Weights of a small GPT-style language model, trained from scratch on English Wikipedia: width 320.
Each number is 128 + 24 x the weight over its row's rms, rounded and kept within 0 to 255. Layers, rows and columns count from 0. The size above them is the row's rms in percent of the matrix's.

# layer 10 attention output (transposed), 512x320, rms 0.0773, rows 135-177, columns 0-79
size [ 96  97  86  95  74  86  92  96  94  95  90 106  87  98 108  96  82  97  94 118  95 109  99 105  98 107  81  87 102 109  82 115  82 104  81 109  95  95 101  94  86  96  80]
[[149 121 143 169 119 150 142  95 133 158 152 107  87 143 142 118  87 141 123  90 159 192 144 169 104  91 151 132 105 108 167 119 131 187 166  76 141 117 134  99 103 117 116 145 128 158 136 147 111 108 147 151  98 127 125 105 163 142 137 127 146 125 134 139 103  97 182 144 171 108 157 137  93 201 129 120 135  89 109 131]
 [148 129 116 124 140 125 189  82 126 121  97 157 144 130 131  99 135 127 125 175  84 108 107 102 162 160 105 171 113 146 116 144 107 140 145 139  77 138 110 160 132 131 133 146 115 108  87  80 122 116 134 144 114 126 117 136  97 147 131 114 143  81 136 149 192 113 125 113 133 127 123 125 124 110 131 135 149 132 106 130]
 [125 163  94 161 105 125 155 149 167 143 108 127 116 113 138 157 167 122 167 122 146 170 140 166 127  86  74 118 161 141  77 118 118  79 127 101 131 134 149 110 154  85 108 126 144 133 152 103 121  97 165 141  85 160  94 122 156 134 132 175 176 180 125 105 139 136 112 135 121 107 150 127 109 152 146 173 141 139 153  90]
 [109 104 136 129 121 117 120 112 151 143 154 137 126 123 114  77 114 127  90 100 164 107 140 150  92 154 148 100 123 159 153 106  82 104 121 130 106 152 105 108 126 142  89 138 147 125 133 176 143 146 118 112 181  85 137 124 150 146 114  91 107 136  89 117 108 102  96 153 120 152 105 118 115 146 116 117 138 141  90 133]
 [ 76 110 144 118 121 134 134  84 141 149 125 115 128 118 143  81 107 146 121 132 159 122 128 144 126 111 167 154 122 154 162 151 107 114 103  40  96 150 128 159 144 183 136 125 106 135 144 117 146 133  93 153 134 125 103 149 166 106 130 137 149 135 144 107 137  95 100 131 154 132 129 164 107 157 126 140 129 148 139 160]
 [151 107 105 102 116 128 165  89 129 119 129 168 123 114 154 111 119 135 157 183  89 143  90  58 162 114  99 119 130  80 101 118 135 115 153 158 115 114 134 129 144 127 162  98 116  89 136 142 146 124 117 117  84 179 120  99 129 132 117 121 165  99 129 116 167 150 153 114 140 130 130 100 159 119 121 153 123 188 117 121]
 [104 104 148  81 120 119  59 122 133 129 161 153 139 121 118 131 104 142 102 132 102 115 125 104 123  88 136 113  86 111 118 159 138 151  93 118 165 124 136 102 121 122 160  66 110 111 137 188 122 151  82 100 157 106 152  90 124  75 149 106 115 137 129 164  82 129 144 102 115 140 113 143 150 145 119 124 109 136 119 131]
 [127 119 105 135 149 119 159 153 136 141 153 137 120 109 131 161 174 106 131 107 137 129 127 103 118 122 118 107 100 105 138 115 135  99 163 148 132 100 125  86 137 140 133 177 143 132 105 129 134  96 148 127 152 120 159 145 124 158 133 126 147 147 121 100 138 143 159 182 105 131 131  93 124 130 142 133 170 144 115 117]
 [132 132 128 127 158 135 144 148 139 102 126 167  87 163  80 156 144 142 104 137 163 160 135 153 134 151  83 144 137 122 146 151 133 141 105 139  76  69 102 116 144  96 170 120 136 160 156 127 125 120 126 136 153 128  89 141 108 131 116 119 137 165 144 163 157 129 105 131 130 121 129  68 120 122 163 107 111 113 101 141]
 [151 116 126 125 128  91 150 124 114 149 127 145 165 132 117 157 105 154 145 112  91 106 139  94  76 167 114 120 121 126 120 124 133 116 147 157 104 146 126 129 145 128 122 150 137 114 137 140 129 141 118 144 128 150 167 141 123 151  98 112 119 141 115 147 133 145 122 166 110 138 133 157 149  94 112 105 160 141 110 121]
 [127 110 130 146 145 124 147 114 157  98  85 117 135 119 124 135 146 131 126 121 161 149 103 162 109 167  86 101 123 123 132  82 152 111 121 177  62 112 114 120 122 139 100 163 166 146 154  95 109 125 133 111 144 177 125 156 153 143 145 104 162 161 162 103 134 133 122 144 123 127 106  89  98 126 117 137 141 123 114 110]
 [128 125 127 139 142 171 101 140  98 127 115  96 117 139 148 128 184 110 140 109 161 151 142 171 121 102 126 126 139 153 136 139  99  96 104  97 127 160 122 130 141 125  90 126 153 120 142 117 174 131 139 130 101  74 121 115 128  92 139 208 123 172 113 109 157 103 103 138 110 145 123 163 103 138 177 137 149 148 120 122]
 [153 131 115 163 131  94 205 134 152 140 127 107 119 150 136 123 137 127 124  85 138 100 133 133 108 223 213  84 146 123 123  81 138 115 113 150  96 139 123 105 125 100 121 143 103 135 124  99 142 128 143 153 115 110 128 130 145 131 119 168 145 124  85 110 112 116 114 119 109 122  87 127 136 131 136  83 134 122  91 135]
 [ 87 138 132 118 150  89 174 133 122  95 140 129 137 116 119 136 108 123 119 119 109  95 108 157 150 150 153 146 114 127 148 114 143 125 140 122 140 113 115 122 151 160 171 114  95 163 137 147 145 158 121 140 104 172 135 126 144 139 132  88  84 117 128 109 159 148 141 177 141 144 135 116 146 113 144 152 142 170 159 147]
 [132  99 121 125 124 109 152  84 162 138 124 145  84 142 122 131 104 147 122 124 154 122  94 110 142 112 127 126 147 110 130 115 140 155 125 117  92 134 136 115 173 141 181 160 135 142 147 159 131 104 106  88 140 136 101 144 141 132 135 102 127 148 116 157 149 144 147 173 143  93 133 131 186 165 101  86 136 143 103 113]
 [111 143 187 155 138 122  87 119 125 105 139 149 105 161 108 127  94 122  89 119 127 161 158 175 115 118 125 126 119 121 108 117 112 120 115 137 166 102 139 139 101  63 114 104 110 144 160 122 138 158 141 122 124 124 145 117 113  94 137 125 121 138 145 110 121 114  58 105 119 135  90 129  99 124 156 113  85  76 100 129]
 [130 118 123 114 133 145  64 120 126 135 126 127 111 144 110 127 104 129 116 115 154 155 158 160 141  58   0 135  62 139 158 163 163 128 123  78 149 122 111 121 153 134 138 101 117 127  92 151 141 141 113 107 133 134 130 127 150  78 126 131  90 117 136 117 108 134 133 102 135 147 157 142 119 137 142 167 115 126 129 147]
 [ 68 135 147  95 118 120 189 122 177 102 169 171 112 101  95 130 123 128 149 152 121  95 102 132 128 154 132 121 121 164 156 133 120 109 146  98 110 157 119 122 142 171 163  93 123 114 141 159 142 127 126 114 165 136 115 133 127 115 132  83 119  88 144 117 139 131  99 127 128 134 112  77  80  77  93 136 178 192 123 132]
 [122 152 147 161 141 117 108 164 125  93 128 118 133 147  88 135  76 147 103  62 142 137 130 122  96 178 146  88 142 108 140  87 131 132 126 160 161 104 126 159  93 107 121 155 139 188 164 127 120 148 126 114  88 104 137 133 166 135 142 154 109 118 151 105 118 115 126 122 138 102 108 104 110 134 119 136  90  72  95 144]
 [119 122 111  95 146 151 128 127  80 108 133 156  82 130 168 155 123 125 115 146 111 126  96 129 137  89 152 155  88 141 111 176 102 189 112  44 132 146 133 133 115 142 198 111 121 124 129 127 147 154 112 117 140 136 113 123  93  86 138 147 125 138 118 145 169 103 124 114 119 120 115 175 134 155 137 120 128 139 147 109]
 [106 143 131 123 129 107 236 129 145 131 119 147 127 141 111 129 109 117 133 112 116  99 162 117 121 238 255 126 243 132 153 120 115 124 138 134 127 111 131 144 138 129 122 104 137 116 109 117 139 126 137 137 126 111 140 122 138 137 156 141 143 132 114 133 108 125 113 114 126 130  79 127 114  92 120  94 114 143 106 122]
 [151 138 102 133 134  85 166 141  98 167  89  80 125 145 143 115 118 125 125 145 133  86 119 147 150 105 151 141 138 129  70 128 121 100 112  94 151  97 112 148 148 137 109 130 131 195 109 126 113 117 127 138 123 148  82 159 124 121 106 185  98 110 156 106 165 105 136 119 119 100 155 129 144  97 133 155 115 128 159 138]
 [135 129 140 122 129 122 102 113 115  94 125 122 148 135 122 103 147 139 139 152 119 150 122  92 139 174 144 120 186 118  92 119 129  93 112 171 134 124  90 160  92 122 131 122 128 111 129  88  99 137 116 138 116 121 141 155 142 127 113 102 135 113 123 163 146 110 114  86 128 150 121  96 130 123 111 136  79 132 111 118]
 [125 144 159 138 125 137 125 112 146 130  95 155  63 130 106 137 128 105 108 108 169 115 131 173 132 126 112  97  90 149 118 108 153 132 106 112 131 136 127 107  95 106 121 112 130 164 153  74 171 148 138 136 110 139 121 124 137  80 113 125 179 145 113  95 146 114  97 141 135 115 116 139  88 167 168 133 139  86  94 121]
 [119  99 132 110 146 120 107 113  93  84 104 130 147  92 134 134 144 113 112 133 113  93  99 114 140 177 153 124  89 103 135 142 149 108  88 126 120 132 108 145 112 154 142  94 113 110 147 164 131 174 104  99 186 153 137 114 117 111 122 108 121 134 158 136 131 115 165 141 108 164 105 152 110  96 166 145 127 117 132 117]
 [167 118 163 140 113  99 147 115 110 155 117 127  97 185 101 158 121 126 103 103 130 114 154 184 133  98 118 131 132 146 122 121 144 166 108  82 147 136 140  98 114  75 104 120 130 151 131 100 120 118 124 132  80 130 117 143 145  98 151 173 118 151  71 133 104 113  98  59 147 126 124 154 143 183 158 131 130 104 110 134]
 [104 164 131 105  96 138 101 168 155 136 160 171 131 105 123 147 142 130 154 136  95 107 169  91 138 143 156 169 183 131 159 145 133 126 140  98 171 111 166 153 141 160 136  70 125 128 118 151 148 121 140 124 142  95 148  97 102 134 142 130 113 129 109 153 109 141 147 136 124 106 105 143 140 100 128 109 104 133 143 122]
 [129 125 134 168 110 130 166 132 122 118 150 127 159 142 128 140 123 151 114 153 105 130 125 170 196 130 170 138 145  80 112  90 137 122 145 140 120 109 175 113 152 124 103 107 147 164 174 168 150 126 151 135 135 116 115 101 128 155 156 122 116 111 146 100 147 147 128 185 130 107  95 134 180 130 131 127 121 152 136 119]
 [134 167  99 114 148  93 163 174 133 134  96 120 117 147 118 185 128 108 117 115 163  79 142 152 158 149 125 112 159 146 125 150 116 116 117 124 162 113 120 107 146 123 121 108 120 157 110 110 148 100 134 140 162 154 146 146 139  99 163 156 116 154 121  93 119 137 117  88 129 107 101 154 134 130 134 155 108 163 151 119]
 [127 144 152 129 104 108  83 124 124 122 137 109 141 132 123 115 102 151 133 131 113 106 138 150 131 126 131 151 151 128 130 141 114 150  83  84 144 153 152 166 128  75 125  57 125 107 143 167 132 140 112 127 103 104 116  95 141  76 158 144  89 108 118 144 100 146  98  76 132 110 102 132 121 131 128 129  87 109 130 134]
 [172  93 139 140 123 102 112 133 111 165 133 111  85 132 150 134 138 114 111 153 128 173 126 168  95 101 111 135  90 111 157 134 167 182  88 128  96 113 118 108 104 141 164  99 109 167 166 177 110 132 119 126 143 161  95  84 147 127 106 137 132 145 123 142 111 139 139 116 122 110 156 126 164 137 144  93 108 114 110 126]
 [124 106 135 114 151 146  80 116 147 124 114 164 123 117 117 126 122 118 126 128 138 121 111  83 100 130 131  97  85 100 122 142 157 142 119 164 126 119 135 123  91 106 156 145 155  90 135 104  62 163 116  87 156 137 148 138  88 118 112  97 138 182 152 156 114 142 138  95 115  98 134 108  93 116  97 122 161  85 123 112]
 [124  96 132 139 139 150 159  85 126 108 114 144 171 119 154  64 135 135 136 145 137 121  78 119 113 165 195 112 142  91  96 104  97  96 129 176  91 153 117 139 119 123  88 154 158  89 168 120 118 130 128 114 151 139 115 129 141 150 110 101 139 128 138 122 143 106 125 128 127 118 105 120 120 146  99 135 126 115 116 111]
 [102 147 162 116  98 177  98  81 123  98 137 151 142 150 112  97  88 140 113 149 131 162 154 142 141 114 126 149 140 151 145 137 114 125  99 113 103 139 123 179 118 138 128 107 128 113 130 124 157 156 108 130 119 107 125 111 128 109 141 100 131 124 129 146 153  92  84 140 160 168 116 144 117 145 147 155 102 137 120 148]
 [145 115 147 151 139 109  82 128 121 134 108 118 137 131 133 142 144 144 132 141 105 191 181 125 115  74   0 145 116 107 151 150 141 131 141  83 106 120 132 153 139 120 133 119 108 125 140 148  91 109 147 127 108 135 140 123  97 104 124 159 153 128 153 154 168 151 125 118 131  95 166 145 111 103 143 132 160 105 115 131]
 [124 125 139 115 143  94 126 122 168 130 145 165 141 114 129 133 121 139 109 122 108 134 104  93 117 144  73  93  88 107 149 134 132 111 111 171 131 133 129 111 127 117 142  97 103  93 119 148 134 128 113 112 158 105 177 115 130  98 161 105 131 116  97 138  88 136 127  49 116 144 102  98 136 150 121 138 121 124 107 125]
 [138 146 151 140 119 113 104 152 112 131 102  68 126 140  95 180 108 106 102  89 175 130 156 143 102  89 132 148 126 144 101 111 129  96 110 124 156 138 115 124 115 138  99 141 148 160 168 155 140 143 131 147 114 145 158 136 128 105  70 154 139 161 136  93 149 127 117 165 130 135 152 178 136 115 131 148 152 124 107 139]
 [130  88 111 107 172 117 161 116 125 103  81 134 133 107 112 103 138 113 114 108 140 104  73  99 171 137 166 122 112 111 137 126 142 143 153 126 105 121 115 104 138 168 127 137 154 117 131 127 100 120 118 117 167 169 151 137 131  87 177 134 125 127 148 123 120 138 177  96 123 113 123 110 130 142  87 149 165 170 112 123]
 [134 122 120 119 123 140 126  91 130 159 120 126 176 122 118 119 125 126 112 106  92 131 107 134 159 104 124 141 100 110 129 126 159 133 154 153 125 105 142 127 122 108  86 114 136 105 117 129 105 121 129 125 167 161 148 144 105 166 114 127 151 101 147 119  98 134 143 139 133 125 149 174 149  95 140 115 174 126 133 116]
 [123  93 118 125 145 120 123 130 148 138 133 148 142 108 113 114 151 133 137 165 110 139 138 100 187  83 108 136 145 120 143 155 149 122 125 117 123 117 126 156 167 164 146 103 122 110 120 156 123 148  95 138 139 139 134 105 119  92 148 152 115 130 141 142 130 135 120 105 112 155 136 120 150  98 143 175 108 188 139 145]
 [117 154 122 136 165 124 136 186 138 111 147 124  95 126 142 152 149 123 133 106 134 129 160 127  98 141 128  95 145 139 161 146 109 117 137 117 156 107 145 114 149  99 173 161  98 138 117 117 136 116 139 125 130 101 123 136 145 158 140 181 115 149 113 133 120 139 129 112 143 109 122 102 132 150 132 105 141 125 122 146]
 [139 132 118 145 125  84 129 123 145 139  75 148 136 156  83 158 108 111 110  93 113  86 177 121 125 158 115 127 199 153 156  82 133 130 135 154 119  80 118 147 164 146 118 139 116 168 115 117 152 124 105 140 121 154 139 132 134 113 121 156 131 123 120 100  99 142  74 168  98 136  97 152 138  85 136 127 120 135 135 179]
 [140 106 193 152 130 110 134 113 102 118 162 137 135 134 154 153  98 141 147 143  97 137 115 145 114 139 157 149 121 127 133 125 119 140 149 108 144 162 123 129 130 146 145 147 106 137 149 135 129  78 151 165 119 106 143 124 174 148 133 118 110 126 106 167  85 142 126  84 159  91 116 128 153 191 117 107 109 128 157 134]]
# layer 10 attention value, 512x320, rms 0.0473, rows 136-177, columns 0-79
size [ 99  83  98  86  83  98  92 101  97  96  99  96  97 106  89  89  97  89 114 105 101  97 104  98  96  94  90 109 107  89 111 104  99  85 106  97  94  98  96  98  92  86]
[[ 92 139 134 130 117 127 132 159 115 164 144 107 131  70 137 125 128 131 151 102 141 137 117 182  98 116 127  93 127 111 174 137 138 109 106 116 163 137 112  81  91 172 139 106 147 111 159 111 157 118 128 155 135 127 117 119 160  83 138 132 151 132 122 108 137 147 121 114 162 104 130 126 138 100 108 113  75 145 124 108]
 [112  87 147 166 121 129 115 108 121 125 147 125  77 140 179 109 134 157  89  53  97 104 143 107  99 128 129 171 128 130 162 130 141 153 109 151 155  94 100 155 123 167 133  96 127  73 118 119 122 147 131 103 134 155 135 154 125 114 123 125 108 157 124 114 133 123 112 111 133 121 123 117 117 109 123 142 142 115 133 108]
 [144 133 129 116 159 175 128 120 173 112 125 124 175 158 115 127 147 120 187 185 132 129 123 125 147 118 136 127 105  66 123 128 171 152 160 127 134 151 160 112 100  95 133 114  86 137 121  61 155 133 105 114 105 120 111 102  88 189 165 140 115 130 187 129 140 120 141 134 122 128 159 131 123 153 102 159 147  99 142 172]
 [124 124 141 148 159 143 140 160  96  90 128 147  89 132 105 150 136 128 116 182 126 147 151  76 150 140 131 149 118  94 105 113 115 136 132 161 131 137 127 114 149 103 160 196 153 172 155 132 168 137 128 103 117 157 125 114 122 142  94 142 104  91 167 150 113 154 137 159 126 148 138 113 114 115 109 138 110  87 129 118]
 [134 128 144 153 133 117 121 166 137 176 132 118 137 145 130 119 125 128 105 108 113 102 149 184 134 136 127 115 122 165 184 143 160 149 133 109 161 109  82 107  96 177 145 174 137 148 117 124 119 135 146 131 161 129 105 110 174 129 158 120 140 154 143 149 125 162  97  97 156 140 125 180 128 107  80 103 131 122 149  89]
 [189 139 137 156 137 136 124 133 110 143 100 104 144 192  68  92 125 113 134 167 134 139 142 129 167 137 126 115 142 131 120 103  96 122 209 143 115 156 128 137 142 117 132 163 132 118 124 106 103 152 122 191 123 146 113 117 133 164 123 146 116 109 166 145 146 159 167 146 151 158 133 130 120 141 114 124 132 103 155 144]
 [ 79 119 158 142 110 174 131 100 115 133 121 138 136 129 132 133 108 142 142  90 145 128 131 142 106 122 128 134 130 114 174 116 148 132 108 111 147 110 127 134 147 156 125 102 109  98 148 141 139 127  46 115 105 101 111 110 140 141  90  77 143 129 163 126 130 112 105  99 147 165 126 132 119 149 105 152 117 106 171 114]
 [146 143 151 116 122 139 117 134 116 164 129 118 174 142 192 144 138 126 156  99 133 119 123 128  89 126 140  99 132  98 136 103 128 138 176 133 180 172 183 141 132 123  83 112 157  59 108  97 138 145 164 123  63 100 166 124 131 111 154 115 139 113 138 100  83 154 109  90 142 112 133 165 137 114 111 156 153 123 112 125]
 [138 129 132 120 108 141 148 114 124  86 125 130 145  29 149 122 142 107 128 128 155 123  95 162 144 109 117 142 126 142 121 105 132 114 129 108 162 121 107 108 152 106 146  70 133 125 142 111 119  91 143 121 147  95  94 162 137 126 151 124 146 138 107  88 142 125 122  71 107 116 105 115 138 153 140 116 112 110 133 136]
 [ 90 107 112 152 103 114 135 119 119 146 165 154 123 155 188 151 130 130 139 113 111 125 145 111 133 122 134 123 124  99 118 160 142 175 171 132 163 141 155  93 149  97 126 109  99  92 122 128 125 120 163 111  79  91 153 130 162 133 138 112 149 136 129 111 119 109 108  80 116 116 139 145 136 146 140 149 128 159 112 144]
 [124 118 136 149 142 140 123  99 137  92 157 165  90  74 112 132 133 154 107  94 144 142 149  74  93 136 135 161 116 110 101 116 135 157 108 169 148  92 157 158 103 169 130 151 116 119 132 131 132 145 134 136 116 177 142 137 104 155 140  89 111 122 130 149 113 145 142 134 129 111 141 118 122  97  88 135 163 102 149 157]
 [122 102  93 159 105 148 121 111 148 122 139 148 122 105 167 131 128 147 143 105 176 137 115 173 102 111 125 182 122 132 142 135 124 132 116 142 153 141  98 122  93  89 131 128 130 137 136  95 157 115 158  50 100 139 104 190 110 141 126 112 137 174 106 100 107  94 154 138 125 152 123  96 129 160  91 161 126 147 135 134]
 [145 132 150  98 130 110 135 129  61 148 140 113 131 126 145 136 120 117 135 166 141 141 128 133 135 136 129 100 126 144  89 102 142 135 154  90 134 114 131 133 153 115 112 141 173 100 162 176 109 122 131 140 132  91 123 131 150 158  47 128 180 101 169 104 136 143 140  66 141 126 133 116 123 166  97 124 109 112  79 103]
 [115 124  82  85 108 102 129 190 140 141 129 102 136 122 134 105 123 128 115 128 128 132 148 131 177 148 119 160 133 175 138 143 130 131 104 153 169 116 122 106 105  84 119 135 159  93 120 125 165 138 135 104 116 142 152 139 147 124 113 118 113 113 171 118  88 173  79  69 117 172 109 180 121  94 125 141 108 119 113 112]
 [153 128 106 112 129 136 117 116 165 108  74 108 140 115 133 122 134 134 112 117 103 122 120 110 123 147 136  95 128 139 109 136 111 147 127 118 103 135 119 134 109 107 118 148 159 145  94 119 133 126 160 143 114 110  95 152 119 103 146 137 106 122  75 122  89 147 144 181 106 143 133  79 119 136  88 102 165 182 183 156]
 [154 160 156 151 135 138 130 167 162 154 121 127 122 126  80 115 144 139  98 158 120 125 151  95 115 148 143  82 150 131  80  81  88 149 147 163  70 131 206 153 112 102 104 147 150 155 198 160 147 147 143 192 125 111 141  99 117 170  71 133 125 107 156 152 124 135 146 169 139 132 130 134 133 123 110 113 128  98 134 143]
 [167 127 138 127 115 151 135 163  81 186 130 107 148 170 137 116 122 126  93 113 112 148 145 109 147 144 123 120 131 113 100 127 129 151 148 109 138 114 142 145 134  63 104 166 129 151 171 137 155 154 129 184 116 131 102 116 116 196  98 104 132 134 184 131 118 161  99 136 164 117 137 143 138 159 135 145  82  74 129 143]
 [ 87 125 102 108 141 103 138 102 135 142 103 164 153 156 141 141 145  96 117 150 136 154  79 142 137 127 143 101 127 116 119 162 114 142 134 144  58 106 154 142 138  78  99 149 143 102  76 114 137 112 143 111 137  95 111 160 105 106 164 143 138 127  59 123 115 105 119 120  99 143 129 112 119 157  95 122 161 149 164 146]
 [133 130 168 103 122 104 133 179 138 124 106 119 124  94  72 127 137 126 111 133 178 144 187 124 122 148 124 156 149 175 124  87 133  85 113 158 157 121 109 154 119 147 107 179 131 139 162 126 116 116 121 172 132 115 113 130 118 133  91 124 136  59 167 129 124 179 157 123 167 178 130  94 134 122 149 135 145 101 100 104]
 [169 126  85 165 106 161  85 105 134 113 156  95 137 116 165 117 117 130 125 128 133 154  76 153 124 110 109 134  61  85 113 163 135 145 119 129 125 134 153 128  89  69 137 171 143 155 132 122 160 136 126 111 120 138  88 152 114 102 132 115  95 104  90 138 100 148  76 164 131 123 134 142 108 161 106 150 133  92 153 130]
 [ 91 106 142 114 157 155 126 175 142 129 121 129 112 101 125 131 101 105 148 150 122 141 148 122 100 130 124  99 150 139 134 105 148  95 155 157  97 117 139 113 115 136 133 108 130 125 179 158  92 137 118 114 126 133 151 131 103 122  99 128 182 185  59 100 107 107 121 111 137 117 123 120 131 135 141 120 103 110  79  90]
 [100 115 121 147 137  96 113 113 143 126 161 120 136 130 141 148 125 107 151 142 116 105 110 154 131 122 137  82 113 101 176 193 119 145 109 114 129 116 134  83 101 151 104 149 113 123  57  95 103 101 157 111 110 131 115 129 156 130 187 161 107 119 118 132 131 129 123 146 149 104 139 134 105 137  96 123 177 144 160 122]
 [112 132  93 112  87 134 144 106 144 149 121 118 154 116 141 134 148 145 138  79  98 133 135 137  85 132 128 167 140 155 130 135 115 125 154 135 149 134  80 178 117 114 153 154 171 142 133 141 100 107 171 117 101 125  81 146 110 139 125 109 117 108 144 111 112 115 162 112 118 187 134 103 120 113  97 104 145 157 156 116]
 [144 141 134 146 136 125 127  87 149 150 167 127 134 182  81 129 130 112 131 158 134 130 147 133 148 118 137  79 149 127 138 132 151 150 193 126 123 117 158 132 150 155 132 139 179 128 167 106  98 127 154 208  89  98 136 115 104 144 156 118 139 104 161 126 142 129 145 120 149  92 149 129 139 156  83 162 106 110 138 109]
 [125 136  92 123 103 110 123 146 136 112 134 134 132  69 165 118 138 129 119  87 134 137 113 134  76 137 125 154 131 136  65 104 100  88 138 163 118 156 136 173  87 123 107 118 164 135 140 157  81 113 141 107 147 108 103 139 108 140  62 125 106 125 132 120 142 133 144 157 132 113 125  93 146 105 135 100 117 127  99 128]
 [177 139 121 142 150 163 131  99  98 121 100  66 125 171 123 124 106 105  98 145 134 114  86 112 142 125 125 116 121 153 131 166 113 116  96 102 104 116 106 114 137 118 164 177 169 124 120 122 134 151 128 170 116 166 112 116 113 119 124 127  98 119 134 153 124 147  72 197 132 151 142 169 104 142 105 155 116 106 141 141]
 [168 147 142  78 151 119 126 120 169 143  98 120 110 119 125 112 116 129 124  97  99 136 112  91 108 119 130 131 108 177 103 147 129 134 164 130 133 152 125 119 160 130 161 127 140  91 122 147 125 150 103 113 113 152 146 136  93 131  96 107 165 137  84 138 121 136 136 113 131 122 133 123 133 120  67 147  91 157  92 116]
 [135 126 168 182 105 148 114 118 107 124 144 127 156  72 142 114 124 155 118  99 144 139 144  96 104 131 137 145 139  95  68 105 124 133 150 153 100 130 155 159 133  78 121 112 123 145 172 177 117 156  93 121  95  93 101 125 109 152  50 102 153  93 147 123 119 115 131 125 159 136 132 105 125 161 166 141 143  76 102 128]
 [201 134 110 135 162 104 110 127 128 131 123 109 116 143  96 100 112 111  86 147  88 139 115 111 155 139 133 113 127 158  50 135  99 150 167 167  99 152 144 155 124 119 129 177 119 164 136 109 113 144 163 157 133 176 114 123  97 130 134 156  94 123 127 157 111 151 161 171 124 112 131 135 121 128 118 112 150 133 134 138]
 [131 140 146 125 126 127 128 128 128 107 135 145 160 161 116 130 108 119 209 160 156 125 125 121 120 138 124 131 131 113 111 104 132 114 176 117 146 154 143 148 161 112 116 121 103 141 131 136 121 134 130 173  95 120 157 138 101 143 103 150 118 159 122 116 100 144 133 115 118 148 126 121 129 153 171 163 133 132 100  88]
 [104 131 113 163  98 127 141  94 105 125 182 114 149 163 149 158 152 149 134 100  95 112 134 162 176 144 124 133 135 153 145 104 112 122 150 134 128 191 125 130 184 103 121 111  86 124 136 113 141  99 125 134 120 129 101 126 168  87 183 112 118  90 125 136 105 111 136 128 123 139 118 116 148 123 181  99 117 180 155 143]
 [111 115 120 118 178 105 132 105 159 127 168 130 144 144 115 141 144 133 122 141  93 114 154 131 160 125 124 134 130 106 186 150 175 173 142 140 158 145 133  71 134 154 146 129  44 147  86  96 138 115 108  91 114 129 124 125 128 124 208 142 130 139 121 125 152 126 144  88 117 131 129 132 124 122 118 127 126 179 147 142]
 [159 164 136 117 147  93 113 131 141 129 115 129 129 114 139 104 134 138 124 154 117 134 142 117 134 133 132 102 100  91 117 158 103 152 165 141 143 131 157 122 124 115 151 170 147 142 102  97 142 133 139 153 128 139 132 106 152 135 149 147 102  52 143 157 128 154 128 154 146  79 146 145 122 100  49 104 172 134 152 157]
 [154 139 141 149 120 122 133 118  91 100 115 157 102  82 126 159 126 119 120  87 120 122  78 113 116 115 140 131 133 168 109 116 126 161 120 135 141 110 165 156 146 132 149 124 190 109 151 157 183 105 122 190 133 156 136 127 174  75 129 132 119 136  78 121  78 155 130 142 104 140  88 121 152 113 113 113  79 150 155 104]
 [140 124 136 158 114 145 116 140 138 158 147 114 130 170 112 110 130 131  94 121 152 130 150 144 172 127 138 127 144 134 124 139 108 164 163 102 107 129 156 122 106  98  91 159 151 135 127 107 151 125 141 147  78 107  76 124 159 133 142 118 123 126 188 137 129 137 135 191 150 146 126 124 123 121 102 143 118 152 172 140]
 [143 134 121 136 111 132 126 114 144  72 130 138 155  91 127 127 166 125 154 141 131 124 110 143 107 128 131 140 139 118 111 110 139 136 138 141 113 105 140 140 134 111 138  59 118 108  91  98  59 118 138 127 126  94 135 159 107 172 152 114 129 106  73 108 144  89 146  94 105 140 147  96 126 161 148 139 130 117  95 172]
 [109 131 134 151 123 128 125 123 106 166 187 110 150 138  98 147 128 153 152 152 127 143 151 140 133 138 129 115 153  91 102 107 150 112 157 147 141 137 178 117 116 104 123 123 121 122 136 156 156 141  92 135  96 109 109 101 157 156  51  82 166  95 152 144 153 129 100 102 153 141 147 132 134 149 156 145  64 129  65 131]
 [168 132 145 166  89 135 130 134 107 145 129 113  95 113 134 120 120 112 167 140 158 127 154 123 114 116 126 119 136 103 128 102 145  98 118 100 107 142 110 121 143 123 154 109 144 129 147 176 140 139  90 109 130 125 149 116 148  90  99  97 114 157 104 119 154 104 144 138 144 120 124 114 129 130 114 106  81 131 149 144]
 [146 154 183 175 171 166 116 152 105 146 151 107 111 175 139 115 115 133 123 164 123 131 106 126 134 148 127  95 126  97 115 112 104 128 168 144 136 105 146  85  97 140 141 181 159 127 134 140 145 165 141 153 118 141 124  83 171 145 114  96 131 122 171 149 130 164 103 126 151 110 132 149 110 100  77 131 112 113 117 102]
 [ 95 117 102 113 127 117 134 105 101 142 113 156 134 156 152 129 116 112 112  99 148 131 122  89 124 147 131 174 144 138 144 116 121 123  67 136  96 138 131 132 130 103  97 111 178 114 125 132 172 123 139 100 124 143 132 155  89 104 105 109 140 128 130 100  93 127 122 181 110 163 112 133 131 128 166 150 136 105 159 112]
 [143 135 109 150  72 154 126 140 129 130 135 100 124 133 190  81 133 130 144 157 175 138 110 152 121 112 142 143  89  72  78 122 149 132  96 111 128 154 133  87  53  42 144  64 151 130 113 131 144 152 181 130 108 108 141 114 134 120 129  76 140 112 121 127 100 134  74 101 102 110 123 170 109 146 110 130 147 105 119 103]
 [111 127 102  54 143  98 144 118 136  93 117 127 128 150  93 148 127 146  75 148 161 122  91 141 117 134 124 123 139 167 121 132 104 120  94 128 134 135 109 104 136 129 117 132  96 119 122 111 166 134 100 100 139  89  97 146  82 129 162 178 135  90 143 128 182 135 136 178 107 162 118  83 143 113 157 136 144 121 119 115]]